config.toml
hidden_size = 192
num_attention_heads = 3
vocab_size = 2558
init_std_qkv = 0.0294
optimizer = "muon_variant"
beta1 = 0.93
lr_head = 0.00951
Each number is 128 + 24 x the weight over its row's rms, rounded and kept within 0 to 255. Layers, rows and columns count from 0. Numbers have three digits each. The size before them is the row's rms in percent of the matrix's.

# layer 10 MLP down (transposed), 768x192, rms 0.0577, rows 348-420, columns 96-191
104:129146123138127142166101120142148137103145139122109114107124120133140130087128160094148130125159119114164184097086126135116161119095107111102162143157151139146106082108124135109101134142146110133103095119142112139103160174132110115167122118132150126167117217127104119159108137115136131132
086:116152126168152111124137130158122113084143098121147148130109082113128148119098138112104172133110128121168159099112159138121162176143173142164133161130140144137162120113196124092154146125103127111110140148139120133120146156150130136160121089102131134148123108130154141098122147101132125149
098:147131132090132110147173133139132149134159121109138116142172165170086138102104131148092173178131135117131158098104160113134137093084150138069147163124134093104117127128122120063125157130124087084123129136108112112134157143156100156090143181149151164129136111112134131122092098142088147100
133:108188149103134115132159116110136169134119115121174106164131109159124149094115134104119143089117119121110100134112081116090144130187202133104121131147130124109142162132115090147123134098113185141127134167097122107094138125142127160124118114134133181132128161125104144118146155143173158162
103:135149132076125127130123094167140123107140070115156097127132103183115172147167131112134142108113154103118133130163120109184101145129138141122131113096128121098151105107091122109149137136109153145108135113097146161112130168167158080076094120148141160180121105148139161107124135152117122131
095:125125146104115121073108135126144088087154119145159115117168113133140157132176113191123125128162129150152109144115076110086124158129115139151119095123129106109071099106092143102135143140106103131151104126105116112160168125107129124119119117120120108146146134138125100144109119118173096105
109:123157142128141090112124114123152113164139153110109136149160156079111112107138164102129129100125135120144156101114127093106149151138132131139120154123096114147149151156093131166113078121129100165162117116097141122134169158158107112102114137136138124074103118084118152142139185144106157180
097:121145132121143120096117077127149179149141090108171152172142160087106106187143127125091090181104169131130119148119129122149171130136108135146108114154088154109115126186100119100157133148142120137090150124062146128136134109140143114124140106145126139154106151128125164141127155146129117104
093:122083128124100136107136110119164156106129118124139138135149126142117139132137150140136081097118143104120156125121131123103163103108147108119140113150132085152118166103066130106149078120124153112110101111123159088136094100142128089122091135118153169103125131143132101114113157113143159153
094:111110154095134120105140170128124125107160118107172150103143158158168106148169106153109151109116107132114115136142060135117132149135099138136082102122133123084103170064124095113149070139175131138081138116151133135159127121088085107114159126155125183122113136091147125100127101165125143115
102:118119181149119084114158136077108165172115114158142105114140121108108134121152148146102164097137151136157103119120117139119142167104143158159136115131089132132119112070151174178109141131132121125148147139155120134110149176141170132131147130158110106098113102162130156098158139149124114181
109:177128131123099126121141140139133115088128157110124107073112100145123132119147102094101145128080133150114138082134125155139110140164129115108141179117168098130144142131151076125115151154145103110080118126067138110134124133142100089114089106131136117183131149125134172110138087098113120124
099:138122143125134114111131174129106146117153148105128121135111155090146093096148118126080152112165148137155112128128125170143116113129115100185144140119163161163123099089126178140166118097086134143086132153121114088151124105123122098101155122117154155128086118163140159135132150096147126099
102:110124112097146133146124124131097144119112211128135121095150112160123143170089125142089149109112144137164176115068106082131136120078128166092120098113117125156113118127102146127118122104155147118124144104118130109133119137120116157119103142148104114130092130170145131144106121104159115145
095:126129095102130078123138122129106202198132135163149163132129081161137114132144134108119119139156104144100154086149137151135108098112152168086091120109140081148117138093128126114107110155148115130130115118125131145162112134118124157120119139161177174105129154094123131163117137106096133116
097:113131164118123154124136120132115134081101129101081101129145152146145147089134169146174106111132112073118127124122105121076132150116141129085117118133099118120098128136159119113129098097121121143118124107129136113141115103134135137158152150161134109096172157140125150177130108073129145131
100:122078161101139139142142136141134091106117141128187156107060109092117097072121134154122066131150134105104134127102162115106160123154102163115139129094121127092158120148103118138131110155113138141139109127079154125120100186077104150139123109110152136136129133116107123089108136106092131118
107:070154097150138176133160122088110129107105162157126135105158106105090092156127159121190120131068133163119152161111140105143134120122096112126088180165106122099155107106081154153117148150140107127139141131151111156132185112174124146119138126142090150114115162117108143136117117141117132145
099:128147124101113174133120133127132103171136133134138118127134132100129098137186138140109103153143140096136120178090173099122192129108120120094113148108128084150167141122111115145131143107104154169107121132111112133096125110122171115166113127167159109115119127122153114134127170129089115115
089:121135160126081126161146118168156129148131110101123158130154073128105124078155078159166157147147161133134093112138119148131138117085152117161112143113084157090163109124089129093130127125149117109138120125117159134114153146118119098128140119086101148123154149148119166098128148143155129118
091:142091147142131159138120129173131112156110138140083114094082187145130104111124110139158136089122142120145153138149167097132158110103156099121112140140127066147129123114118139112093086117158145063130085163143138119137096132154123131167121103104117150143132122098127129094147168108100134128
096:096109109107114129141117112152131114092148108166130093108172156112143111083135149112126106142144158158115112125159137109109143122092144160164165164159193113177124153085120166115136137123127115107099157131117126159107113141122136133145137109121131143164145155134146132120166165084105116131
094:121153158130154080081133159120107090117122123171100135164138102124123123086126094127180126104118146112138120135116147115093115142146118104096133123128126143133149108139133104109117162122140175077115115165126092173142149190114117112172104122138109117168137126147160096103120100148122109092
102:120104152096100106100114090044170087106168125135142134131166166162157067136149143119131151112155110153138144134137111143129100157129142128099149106150127117118133126137161130126112147118101129145117101156140099120103103103107128115087159130163115135131162132139144118137092130120112101143
089:205145115144097142114128118170118130148147131124116088128145136152118137113134119162124114121117117181117115142134155123127124130154109112132153153128099147097165142151154127110103168119137171104129131150110116090155155127167109078147141147162080159134089129121176163117138132121122156102
107:097125134147070101095150156099131133147074132088097091156152122136116135172122128128132082151125118128121096115142130112125130108147124122137149105131125121174132117151129122158150133100102133130131114106120148143146129118124129133176136109088134132118128119124111133129092098161101095165
103:108116119121129143127141121085144164098119102130120123168138110151127102117095137201136112122111155146093090106159127120109098138134105054182188177095113153084108133163121145153151133115170130119143105127173101133125142112170105112096147117135120135115140171077131106141152137097114127133
103:139122151120106132048111134108112163142144146132109087137139120109087129127141129158116130138163145132130123129116152100122133091131123136083137087126131152157136144110133150122126122130173093133127139087075174161121134159101116139188146124129123128152130137105130136138160152118091127148
097:079145130089150166138123096075146096098156170127122089119120113118163119080149145109134185115147168100142148152140119125130114123101117120130148111147151141142130102095137129117144151094168128155129103143101163114144139135129145081123107146099115153130101095150101118131130147145115086146
091:114099118153108121123161136111125145102137139133096141100107112133128157098140101102133097133187125138061121111138098086148110193108160121139046110141140103132105156105128104159156125098123084125130120133099102152100147151093129132118152140077170115131141127079118158177129131144142135152
106:115134121098104122150133104167141173143145144106117156094079113112133146124151122142134099125142183123174143147092125119160101131083131139145137127133110128098163074130117116109146126145136139142078153133132106119167145140139147091118142079114161100103147138111148137106141104133083103117
097:120085158185126161114095127121176149142141107113109117119122143125151166128092100060138132095117130143075138103127134133136116185082075105113101134158110117074124119129097138132115104123125137154118143135143123120128130149115129161138174095092148119095158176127101108138118118124103133145
098:076108117115147136094122103142117148098140114102129085133089132088126130123119110134113104128144128152121116114173118150146125158174116176138184163159133136164125118139077140106100140146108114145157146104156138093079136113170160087144095089102091180176129114103149123143195096142127155167
105:130129085148150082141123114088170115151105153116152124137106128093133144134132113121100146111101122126131111131116146160170112129141124111114166171137129157177092124108189151147113159142129106150119121139110121127112117124139166113103098168121108132159081128124147119134110153152159158103
104:165115172126137130127117131148101127126112137097125157197111143149137100113117161137159135158070113144150111134150136095118108149157154150150082117106126125152172123158166151127122197115177182147129168140128114150130124131157150112146110160148115136104103092121109150121132136116131103162
109:091102152105119112159081144141144168125117123104160135124131113151116097089114121049138126107167135120106092145173125123131082078128141131124107123134145121120127114130097095098127141151101155154136118134129138121100112110097130113139124148185142106112117123112128144183110119131092136120
094:118102125141104133108121090099132139157092164122125120137153120055126128143157169173131136146116144176125123134066110112091084105148130150136129121173109166122113169115131108148113128153134120107115113077140119162136137132162119095156156154107139079121125126087142142124117141098126108156
094:150089157112121160105124142107118129092164142108125142109128178118090074156099145102146124138139167127145124126162162140102143128122124119174099156116147124142114142138098105122110141170130142163092107114113112126132141108148165098157125116122128082100114132095160169143134086090103139151
099:118138145101122109119114157139125159110129138166176141131089121183101135100142100126106111139143118116125114100166141105154113144153067141143141104122114115112150131166135111149121139117121104130110137082145096130056164113120117111164185109135121132138083128112148148148166131134117102120
095:153103131145150134106127113116138128104076143122132074151142102108132150105164167099119144118155144163135114147172079105126141113138137149155132170160141108111135124131124144155129131126146136108112103122121120141097145108164097152112132156093134120160117157108121110082134155087107161117
110:111116132151119153132157172158155101143171133136096168119084133187155133162137142114090158145139081110151153124131102114140154170111142156119140107135168108119134071130092143121125137118133091159125185116146131151126102141133103095163173087129107156137129131131084156143133122126108105142
103:123120121154137099132134118088113126145128158125110133097119120122131152142133151119148130160115154175088085071106119162115082103150150159150148124113130114134104118108118200134144147123136077158130169184130138144111104113115112127106145105151168135170130106139112106085103145131112146099
101:147114129141171138132181126127113167169136154078138159134111152124161135137122116086135126155143149189132118122165094166117166176190158165181081136141155125126119153101082099166150141112109125118101144148109113101137139117154136131152143117125112113148136118090113118132138129105181159121
101:076115152085143153140113124156119192113147120138116137116133114115104134088122103143123138121111169129157131143142147143127130117162107135125102124130112094118114088147137070138166148129150100108069156084116104118151104106159099063120097131133119107137126103072118174155131107124163136110
094:129129117159118146105143145100109102134146167166159160100111109156200136112145135122120151135104158154093168135097126108120154141132165074095127133117154117121107080127199115130125114109112100151138162153135088106131172133135124104080107136146119103151163096113145114099120121110121133156
105:112143118139150158120134133113123120119125128120146135135152148110110122116144133119137106124119137146114138082136154160132141127160146124128110093138133108110113101153113095056111092145139182161093139104113127137150125090119139141164114132121136139107112157105087113110119168090145128128
098:172134151121149105125141155122127117151125085111108127126137136127130165107099118147073129134070138122101110121085164134173134132102130100156155103167106126168135102127117134154131117113140121163126127165135141129131101184159147165111166117167191119119128105136121103133093165133117152154
099:081120120137148126122152106111156132105114127118120105142109120167143152122114090144123116115134121091117087153098103136157165158115226109118081134137148126119146107122116166130134121133123172115148137105104151149091127122117108130118132116067097126114115136125106126096132117149132164146
098:118145109144143155116146158207152126090164119177144138126130152144128122117121177104124149156134094162093126142134134115152182136128109151127139098099112144115131125102113119101106185136120137136096125076120150110131188130142105070138172125168120155150146148122114169107181119127159127141
094:110181112120135139131132090123149113158117135119129114159133100083112099164149109095146134094146143135150117157134157126158156155131168160120155148135148154116097125132124128130147129165135148093127095127127136131122140161112066130112144127125148094149122109113070158118093092132133107134
094:127130157144131136113164145129138134137100153157127125125138131129153134099101112116139145141154153096125121101146126104066132118171202151105130151086147134127082149143102056167148138111117137099107158165103107124146147096130161080103116149142122106137093157118135108112133146106128117090
106:109131107145136129137125118140126115150135148156086098095140158112158155105165124110150102137119175060117110104112153160101156144128149105129114154118120128161134119138186106098161119119161120135084094105140126159148136087104159127193127128144135149182182125119147163128144140150092145101
096:115133129119151096151098174177116145142184106143143155166120126145137143158167156138132060129139148131074111141098129122133132064140104135160106105152121142141104113148117171161158149137155145123132136117099121125161148087122140140143093137165169116157096117140135138162166128165129146133
100:154154142102095100120079154122114100088104111124160144145104129156142095136149098090125089090114112117142108142071092102128081145135115146128107104105140104146087154075086105115153138193165131123105123159121130137132147159158123162133162153178138113076128175103098107163125101141140159119
091:137111156161164146110137151121112151170132104165156134078148155135115110111125129115112134179158138154132108186151112108124113148105165185082125154137124147127128107129125088117156124176148107172129183174137107135090148072130129096118170155159157088091149107139151109108128091144121149139
090:151130156161159117150159120100163137135121164155104142105145134146124131140091134151117137124147110102141125119176089105127133133110135121134150115089110125167126157098113124114137107113158126110115107128147137136114109181096136117142118173158171129108108134147092114167126149147129118135
100:137115097144103112098107168158146122119153146084120147114138136150125170151105166081084113150129125112146094144130142157113106152124117108110120122109186132106141147114155139124114070148108139122123113156121116168097150102126117104145133152121152139103139109145098146101137139131194135081
100:113103220157078102161133139125158119130171138150115122136128141155102122146120097181135108156166117152113142167146146149137133148142131166107126096112159161127130147116113143148154171103119157112146131150119159108103113135125099124106135107132129091121144135171123139132108095118122108126
098:100136135099129118130132117148155115117161094087072118112120162140116133112128134128147142128101112155126099126117120137142136112141160087112182129149139068133146116152151135132115158115126154187103133129131152140138158088079117106124123103150150113116166118077184135122149155112103142096
101:157171097100149152123135174092113117128142094116141170085100090165138105149114133138105115120134150086127106153151126120114119169154106205132126088089137147125134162091091135091110086142157164133142089136122120135111145146100138159090087137157138111080127114123145097169122125149142120100
098:107118093097140101121130150129164134100144149153097122143144134164095179130137117049174119150146101149109108134134169164093143087107100125139118064120137166113087128109111155145110104147138122130123131135120141114138099100126121132147102174121107126137094117109156128112111137123158163128
100:137126125122127162129118119164138169122116145136136113132138134111130125101130095127105088173131136144104109099112159126138060130078134117135146113130130103129131149080116136145120152103163107148115084114144127159158126104066165127129148117120106089107139111147141095149138107119174117112
096:146138103129118144137114140144148107120145134116114118129127124121115127173132128113127133121135124166141090111119154128081147104170148102118115098124113138152146137102145128132155175161139129177100077137127100116166121142140157111170124157135122154191152106113131114131138091131158125105
092:121126167115099100098114145086115095123155107088113143133137127149135104159122088153113173124152142144112117129104111084117143161125127139117127159141129120145119141166139132118156085085102103136157143116122133134138119150103155150129114118108131149095123105145148145146118173120084104151
097:131174124083141145153149123117096127161109084136147125117070135095167134148137094117143135104137112139138109100124142127131136120100103128105136157080115085132091122159126142138180136120124119132183142117148147148139152169128128183132135091112095128126108136106118090118129106135144104123
106:112121146131145137110186126102168137110067087114121110120119110125090142122147168071160127122155132168135100148160106166109111151159097130102145136132149144163145140129107137090103176138159122129121141116108137106127123100163107123139123123137129110158087142084156132124138140153112107118
092:153154145122127122095095097124101100135147118137106116144116122078128146142129175112133169090145122127182140137121131160102157153075105121133141071099116113121140135093152112152092125153145118109131099086141179081132167144088075136145137126103135136137141118131134132128113188132093126113
089:132091104148123153137142093119078100155109136134135102105166149100168129107142156138137144129154111126162099139189134113064089138111159107147107135133142123092173153106110128100139153154149120136103121089116112132115178125138105147089122155136133099112120137140120120096130140137089085101
095:110166141138107148122128127146151128131123155106149157136144077170121128173086159103167132106098121095094102089153157156148166129148144141125128118105148159107175115143109129165143131123141140111119135142102135139137133141110182091127066099080133149133143155115171103153115119104106158122
109:152123148122121126164089125131074126126108104125153162153104103133110149133148104069126079122141147127102141096111104114106081084134109152117132140156147131123112129156165141134139166116135104102153129096146121093117077177149149154102118111124109134177099137111131111114102122117091097124
096:088134107116196130137168063131160169092122106158129127146149103128109117157138149132174129153100133111166138135135097137128120102118144121105110130100109149100118146122162138085160175122166100139172137121128085130086124063187091132143129081101088123112115091102136106108095144130112089142
101:139124147099102120130120176166136108112122125057144107093102114106146164104146115136139122102159153111120131078182095141121112131126154129091082151115185154062179111143144150130105108141165108128151132131134109135118125138154160115121083123106164165152114099145102171153131153160120141097
105:076117100103166134120128122123153092139147150103091156130159148105137111135132142121148129115149095140167130139103103162170083157129108112101129135151176140131142126129084161149132138180119089107107097131083101114125145119122116078167137133127108147134113150132164175179127154084131126135
# layer 10 MLP up, 768x192, rms 0.12, rows 349-420, columns 96-191
094:147137173100121099143118132079143153161099117170142129112139111123149166146135137128119133119115159171140130100137137148179133134145093155099108121136110121149185121122115156120127122151130158122139112124163110113107153116153140110129152163134165115145160097096110071179149169150158112138
103:107116125113130154144094097119082108166103129149076149167117137094149125121119116133163130122155123129150110130087092098121118149108128138126167089122117152136130120137117161115139143165125127110133121125119156126139113149141175159119118097109092132128157060129150182108103124112140140145
116:122164080121137113130135159180094124123133118090136118117147106102128139141109139084112144140152133092124179150093120153070106169149187129106090118153112127121102125102119117091123143102164136136110132157120143127111164145077111150093144147106139130114139157134108119116136158071143137109
106:149128167134104131135119135117118144134108087161081103136109105113103123127108151135126090158102163115110110147098110163136159103102061189110169168086144138109118142138084132137117128107128156193151146122141147136107114129091109140135120162092126138088126131118147097099102139074161114081
097:168139155136087134133097180162121163099159120142173099147099112084095136159137117100105141083095127127142165098121083130133137126109120123126114127131145131139142156171113122108163063130153155138115158118154175155104109165105109153125144119101120145131182185112124158134097119136081140129
110:122121106130119119166152120167118159120143091136108104136130095150136114128102105122151111108115083156145121098139098135118134099150152116163166109108077109144136144136088125104133141100146127161092145115117133141153093123116137116101129148112118127130185112084099105130083128120163137150
097:154113108105117125114126108124157151106137084155141114104138092138113131141139134087137113112135148145142160178121095142105152142136170145127140113133098140137132123111129137136103101131120139161129161127186094148125136118144146145098104105131124130105127131118140114166095144208138168137
098:159164131105146125162137134144114137156127118128129137102098138088172081108130159121140096130112131092122092087131117132129111151084109119077120156094149169113113081121166125090102124143132107093144098128165130058149151089100101099117122137106099117090150133145128093127164095167124134131
098:118116161100118103070091105122114132136112094158117133141111103164104139132118159142144142127108106157133123176170136151127134116137108109114094119113138144163155137139125108109153107157162102126138158113113098150131132090091123081107128131128140144082098139080124102093113104155095151092
094:133159088144111107148167108121160142160114121091104101153073103076145143120150113141175158149153153159136120121128118107116101161148166153127150117122122116146133191100117141121146135097088101158102100145098126115104127148100147143087130117132151120131105124171107153103127151198133148144
102:156173133140130099182123130149117157101098120123139127139089086101123143125161129106093177133161148125154147116153159126136146138139125149131150127106091162145172068125136116151119108105120133165134134158121131117142103101134138107166171137088106170115164114084140183137144134170121103148
097:125106156114151138117115161131149115142098135129127166104142128099129142119133164135172100133157117124140127132119146086122143104132114076153148101164133126151166135138143126152075139151124103138178096150112139135135164104088071099099112116105119116157129129106132145117112157113130108120
102:164107137113130113136111079113122096081118147114107146107104139126119110165126093131140115162080136138145176083137136141103111133150126100139137138160155113140090121128100143106132147157137156107104120138101107112132122132099107127086129087149129133089137125157144115173099095127127143104
096:076122170144131139151099102125123116109122128152110132126120139104145153149079153184167096107096156068170134141095100107119149082134128134123162144058146160132116149116120134135126149146122149162150104142138116159116119095136134115147107126142129132088153132130115109127170156092111146122
102:121126119125125142154140118129132164127066092133098158107131165090127123080173148117109149121108106116140146151116123067164137125159152100124113113150095123154156127163165143111122136115121137117131130124142145161113115157116140082104151124128119154172154123180178103107113143167143097127
105:104134106124129151114120120113135180158148155119160159165166128101113122155102135095110130181145115159108127129156157112161167130117110158113134177138121081151172169111168150113149122129148119107096146192117113135126117076154162113132114124135159133095103111148143066153111156107164112180
106:100153160159164156150100110149125117112099142114116117131127131142129095108107118120164104089129147139117169172158147139131130086107128179154177149105125161121126196085139168107154103103145128107099137127104102155143116116131146168129142106123121154119109113185128105139141110120117095156
106:108186111126079103137112123152108111136164159152154110125142133140183128155119096127171136110158127126191131147142141157136145160174112141143107150100133125136138129129108155130119126104105141122170121113107172133132145071146176133112122139118099112119118114119129134107170127151087103136
100:130117139135151117119143128129136149115122116145104100096115101158139124152150131120125105121084107125165098112146157162097090110115173124151144144137196143134122102102106140104148098125153141094142128173121126101121095175164125132115103122113184118153104138075108160127145102137078144119
097:085125111127149132110143128132128144126093148112166104113147128120144163150131108147135148125114131077159118127135156123122123148187116153153124107140118133147108106090147105080082122121127119136132123134106147070136096115091122103152121099138103182116153103123140086143130129114167121132
103:104172113172096098135105146113169144129097130136148155143119138155107134140154095126158120179126116130118125127152110108134136157140139137145124124119137105121167115092147154118148098114163116139139126106133124145132138160121144152146109157111116163134143093137142108139086142142113161115
091:129110091124108121153107116133140149136148111121128138132120170102124112150144126101143123111126130108131119126141154140129150099147133141119150134131144155123128156180126158152097100125177114137188163099125189150141085150122146084151120141094122119045075154105094121084139094092121124150
099:097143164131121093102125165108138130133130120163125119115148135115173097086125108115131088097117112108161092106137105126107116119157167127115133127130115121145141102169136130110106124126141153162151078139184110118107148116107109130165108141155135132117122161146145130149127142101124125163
101:137156129123137172180095137100143131133095147120112116161156146105094150107147140101092141135139103098148128115066126120097135129152091140098153115112141129164126125095122137120117154168115106166115132124103104134134151115155119080143147088116192134115143189085087117166122132144131108146
104:131139142145081107174110141134164154175155113125122123151108194110136143190141117181144126135163158107109147138149114148141116113093085146138093107143118116179146093116130094152101155129119118125102148113117102133141110134116153074160153099140127128105136104168126145144112155097130121112
100:134117090117119117171080167144106165096108115102102157090133106088138124133116138091113114141141108146100139123121089130144168123098112145122123145117135120098133148126162101121123145106123113131126103140079130168176147119130099156115120171093142156138131150139154156092096131140127122097
101:142160158152118153120151135111137177160135137139151105103111124128161103129126179110110112131123168109141066144157150115140121170145111143113142108148060147140135122161140154159148147142167099128131100112111108088150136117117164125090121064139157168136119105086163084134162123191144107104
097:124135083164076141160132117123158118133119103118139066139145114092114123116122113094115064133148141119139111118140098126113098138137129120147134135127144097130155140114147177126114097124134111095162133072065114100143144134095120139094100074104114126119149122118099117103134133119141127140
099:129143124099117135146138100138149127149117151112086099162121147111133148161083159159083110125170089125160146129163096139140137168119085117101122119154104197124100170152098125119110133137115157133121129076127160127093125142133158174152120135135115140130125141116147160156154137126107136150
100:135168122084138129120126099094126114099141109146104136132136090124121159150116134127107109141105146104147146157155091125138074122176143163131125098142073142180148116114147105143122142127154121109129098118114124119139136128080121163094107128148080159116107147134155126096088122146124072118
100:106108135140103140125130138135093123080127107129129159122125135107130111146122158132114123137164083150135138181139148128165128136121143147142133131110114109175169125127115086174111153130155160164118114096093117129105162098145117150104098085134114142141138132153128115102185175185111129153
098:157126149143108152148127102120126137128141183109142099091087103152102096137105105111120117150141106166129131119158102123111117131114105124140143096101121121168131139135117136145157171127130148140121097143108145112124178106126167136130138128115154139132163132143155163121147173159126088160
102:165165120130132108082123177130097110113135123124146144103147133121117162092115182133156153136101088128085102133138141135141109104124071151134129127130144114151109159133115107122129101167095129109133125121127176132124150111130076104116067117083112108151151108117129152129104127140154140167
099:162160113142142140132106112121100131134140125127133103161157076107128170088092088122133152124139135133132094130109114130097115119163129139103089135117121115081108151130120149101110091111145120150125132133084102160157136137100091172113147141116133116124069093177111106125173140143128102089
098:171158110155132178131127165145083132123093119101157122130105133173154121101163113105155111090108119116117133102128125144087082116113140112132152115116113095146111100158165170143127139109147085099162115119135119135094143106177138113119049139126120107129112151143110117135098095132089071172
095:121097112107123127158102133197128156125129128141147201092116099118142145170103100149150146147131129099139179124106155082090139114104157114120116140112140139154113094103137128116117155119118090129143101122125138146130102139092079129130089138112154141116082167116145117120139156143158141117
095:120096079156150116109124150139125115109170187151172113131123130127156176185120125140143103113114180117117109103105123120120125123142155157127139122102122118119127101118132134125108125148127124121138135090120119132126141105131146077123105133098121124105151131121104055076136134169132124155
099:119104154131099111164139091166119126122134146127181160143151157116148161146117144115125117127098106098137143127110129150141123126149104117121085095119097114114118118137153143133112108101166111144157111156160161136132145132101140135102138092169111161111154138141125087148123095142134117181
100:113149141148082061131149159093133094111141152128124087138102094167070128150136098133136175146111127119137093045154144106140126117112103140128129099155102171162116109135148151112113122152149138143114080079111144130143113126125139165134173141132144114085157098119173107161128126093105123136
105:122120132143091096111098129132140156131140149100126134184095149158117140149131095148123136127145107142158145109120107119077130173106098127138141110098163172137135130140124103110120090118169124147067147116113117107131137135094128132099152104098150087155072121131126145112153136147119132144
099:105152125098169097190119147108102134141125181102086113133126153125154089151132101111172139112119087159130132143105137111137109121086141111145175134138150150179103113122121116158073127137189102101133145122139103105142117129106133146080151146055103134132101162156118128144126136159156077144
099:099154109114133162116132168129118115128100130097117126118128113109142188146165141096147127153144123138138152124112093122123106133129136151140107122137121115144098116117082159175134111094145094126135144126139130144132129139074114088090177107072133122130185160138151127113112169115150115116
101:121166146090150126136126150140106143116123098153124124081149115133106132123091142159181143121140121129107156097136158152118155150101138144134160116140102080132144104129133129160147155136143142120156180110141125071097139118095152166089101195135137141092101117081116130115121143098142155168
102:173126154135073129118109120130124167108143102097160118174137161122106123131123146107122115127112099129119090106128143146133104111142125082107120087148105139107144126180080139162146129158119159137145152145149158148127144122133097088141141098097087115188141127135123149139143086153133121100
098:103134115098109136126090144117114169130113112103114135154120082132130177144139165148139149167157097103167159148100105132085155135089184138129129113143137137117123114084107121146113173131136128131125120119112096087130132136108100140128157133106169138085152143201148125184127138125121141139
097:110134133076105115140136112146164096093123081183136123134142103138091109142149147143140144158149128097160136111142171156117096131169132166134154148134160088115094119156119113091138146140130121070154150124067149149109152080107135101149103149111110137110116129103131113133146135097119140131
093:173132159167138142130086159135101157133087092142123152128117147117135105121144114100162138142118121144107175158166168121135083155117104136129149144135154179120128110116118147129097077118096151110115126070139130107114184160103171120110152135091145172106122108165148101133147094178117127101
101:113126147117128157111170161102115135098137069142152124105151117148093110121156153091126139145175160135088143108125082117107158127108162112121125141115161079141121134126099094098133159134134130132156142083104148141158135151101142149178116142098136117071153114117140132127156126132146110103
095:112089102160128134160060117128119156140128141121097104114105130103128135171145082123129125100157120096121155091088152107156125094154182135162134131122124113121092136088146148125142106174132217155151116101111162087106093131146133132132148164080123141116174117156109101151148123112153117137
103:091155116154089154116108106116123125128109121076167121120137109106143164207176138120141127131144099127114120134174113113169138139110124142119133134132163109140092141146140136181146137132161121124146112127185154130100080153080153106075110186108171090151169128126116147085102158153153134140
108:140143175119128111079112161178149123075166143190156103151167137118183138140182124151139154102123124154154153177109132132123123111107112109114135103109138165138135128145137130149119147143131125141137148079149182106102130123148105162105077120167142183139071105139104136138124151140130159158
098:107164140156102106086129115137119152092121135118068140114131132099107119137123105147140140148126108151140126121122078112105152130129161106117134117182128147149115170140174108087138130097138150084135130111135137131126106145095134132191131173104114138079121152178103113151156138120133144121
098:125155106155110145110116149170150131164144106113097129148148117141142101138123116116128168152064150130092151093085154166122136158128161143073137151101165106152161099121147151139109171119124117093115120112124062133123108101129144141174117132158140134146150175148134126166138144109123138102
097:144135157132193103158130116148166137115130143137110120122194129121087078133089116149109108177121117131144139167154114131086122140103154139111105109103106139124126098137144146182128084185159103158169127144143084124135112123139146141107087114135163143144162075126146075166127123133120156137
096:106127108140118102149133133143129138125112151116132127123090135097130122115115090173150083113150128133152169128122095113149113158136163137147148117137071081140169118144108094156133166133100108144097109094149174100094064095156119155144112120155157112127137163130119171090129151140125109104
099:158148137134150132089089170141132102135116148141172139090100142142107119108116110137170124135091124116159161118131136126093143118137090111102101106120116153147164139182125126131132107181136183119119128092157082119136115108116115141064134178121105184103124114137169174137163117137077114164
105:142115140146101158124140112145071129174103090149153128182090101105134151119128115106123104125119146105071149110062111160120092124111132130113127130131088137115155124116131163099097103132125097055132118147114146140154142114146155106113132139167113110131149121119157096124138172155151119100
096:153153134103099170125138140137119161111124148131103173131097181131102141188100168140149143138085151114137097166128080124088145131115140150157128110137146101160136153141157125154152135166145162163149153112106106116129123058130150135119107095118110121176127141099163100123134100135141066127
104:100141106157186138128145140181125102094138147067120157144132068136173133115199121113129161117100093095151146101094158172140140123172160138151114108111140139145144102154156125151104158119156126087116150132166139103162131145127110139129076150114135135141119145151114082122154151193145113106
102:103145052170107152127109106155145104133124167115149074128140131143126136133128094142117064107100119117144103132104150095109097130116150135157100083121114092126124145117124126119077100162125072164117118081126140134105101095145090130147122139153111107127130143090145108122133118131158162119
099:085141140122102098128144134118126160178114152134128106100097146137185123168148075099099102145147144119138120148110072172166129133131153168135106114113087162132173136125120096112153161116139135138138110128125099136149168196091115103156111130142079095129149129111119128109124143085127126088
099:116110134080108152122085130199137141107116121149135126094106079128116127164153120158152167105150140120107131158131175157125163164136092158116112124111120095117128159112150115106161128114125122112111092095108096087118144137115114135090089136110119136114154117105121163113148135136166135110
100:142162123114154128127104136124086118098114092127102126102120140126159140102154090128166083150104109102130104125148109072107131123100144142144108105119109096143193129137177106107136138107098122119121148150136140111130090122148111116118188167145130099101145109164135154172141121126151092087
095:148162174105132136134118172125166125140075137100089117171107127161139114115135055153151147140128147067136121114147134140139140121159134166097143130103076130106143102140164146124141151110109111141142147183131133130115166090136156169127171137130141136120135123140142115092142159118104114125
100:133140105135145108132130145122157138087129107154159127102152089100112119119096143083125084164115135144137115171103133122140121138123141074161111114170142120151126159150091122104094156113136089143117097153106062130190144110137129150139108154097126113119143118139144167138110113103151114118
098:105090104124112137160148208124121159111117110145138156113132156146105119141086144127111087154114141106149118126135100101099108111164151119142139184169113145112157160147129105149128135103140074171115165186125136107162117153121118138136114155158107114128119143121125127143141071178163153134
094:118108125147114113123108144125147101088156172170101143116129123131140104181122127123124170157171164083185140121129120139184150172139143152101119125117100132136147143119137118151147096109132154168145144167096110091125143158158149170116096113175135123135073131129187114090120143089162127130
100:137097107151135138194120123121157124106132133099120115154144105142131134098126135101139112151155160114137154106141103158159116103112138141126116133109101101140098114141161130150155105129103085146131117152131124148108132142077122122118117183105104150179138127161134106115134135175127149120
097:106116135151145129165157108162163120120135195105096162105098128157134117137118146126126073156143081099099079112107132183139126167112146087134095112111167123156126129081116148109138156118137130152125138133139153130129090145112149136110125147151101130121169137107126109103110144160169087119
098:125096127084126095079155121156109123155090127097085142126138145133134180107118110135213125136152158134150130125162138116125098132149130129110141099106121174120153095112104169134095107132161132124137181120144140120060104134129121130086126112125166093138165138107138127157158121129143108153
101:121160152146118156162137152127082115137116109154105124107140122169157114132132150151108156140131116136155117156147156123139149083169118146115107147104109117139086134131120121139150098112104141130140132141127079108134101117148112093129132128108135125180126135113080126148147167104158102117
103:161122123124129072068108103136147110062133093142145121112129106093178146149140109100165150164171099125129104144130127120152102108104161117113118119150101105144125160161114151127135128166110151074177125151108123124151102113097109105138133159173102098113085131115152105132096150127109153113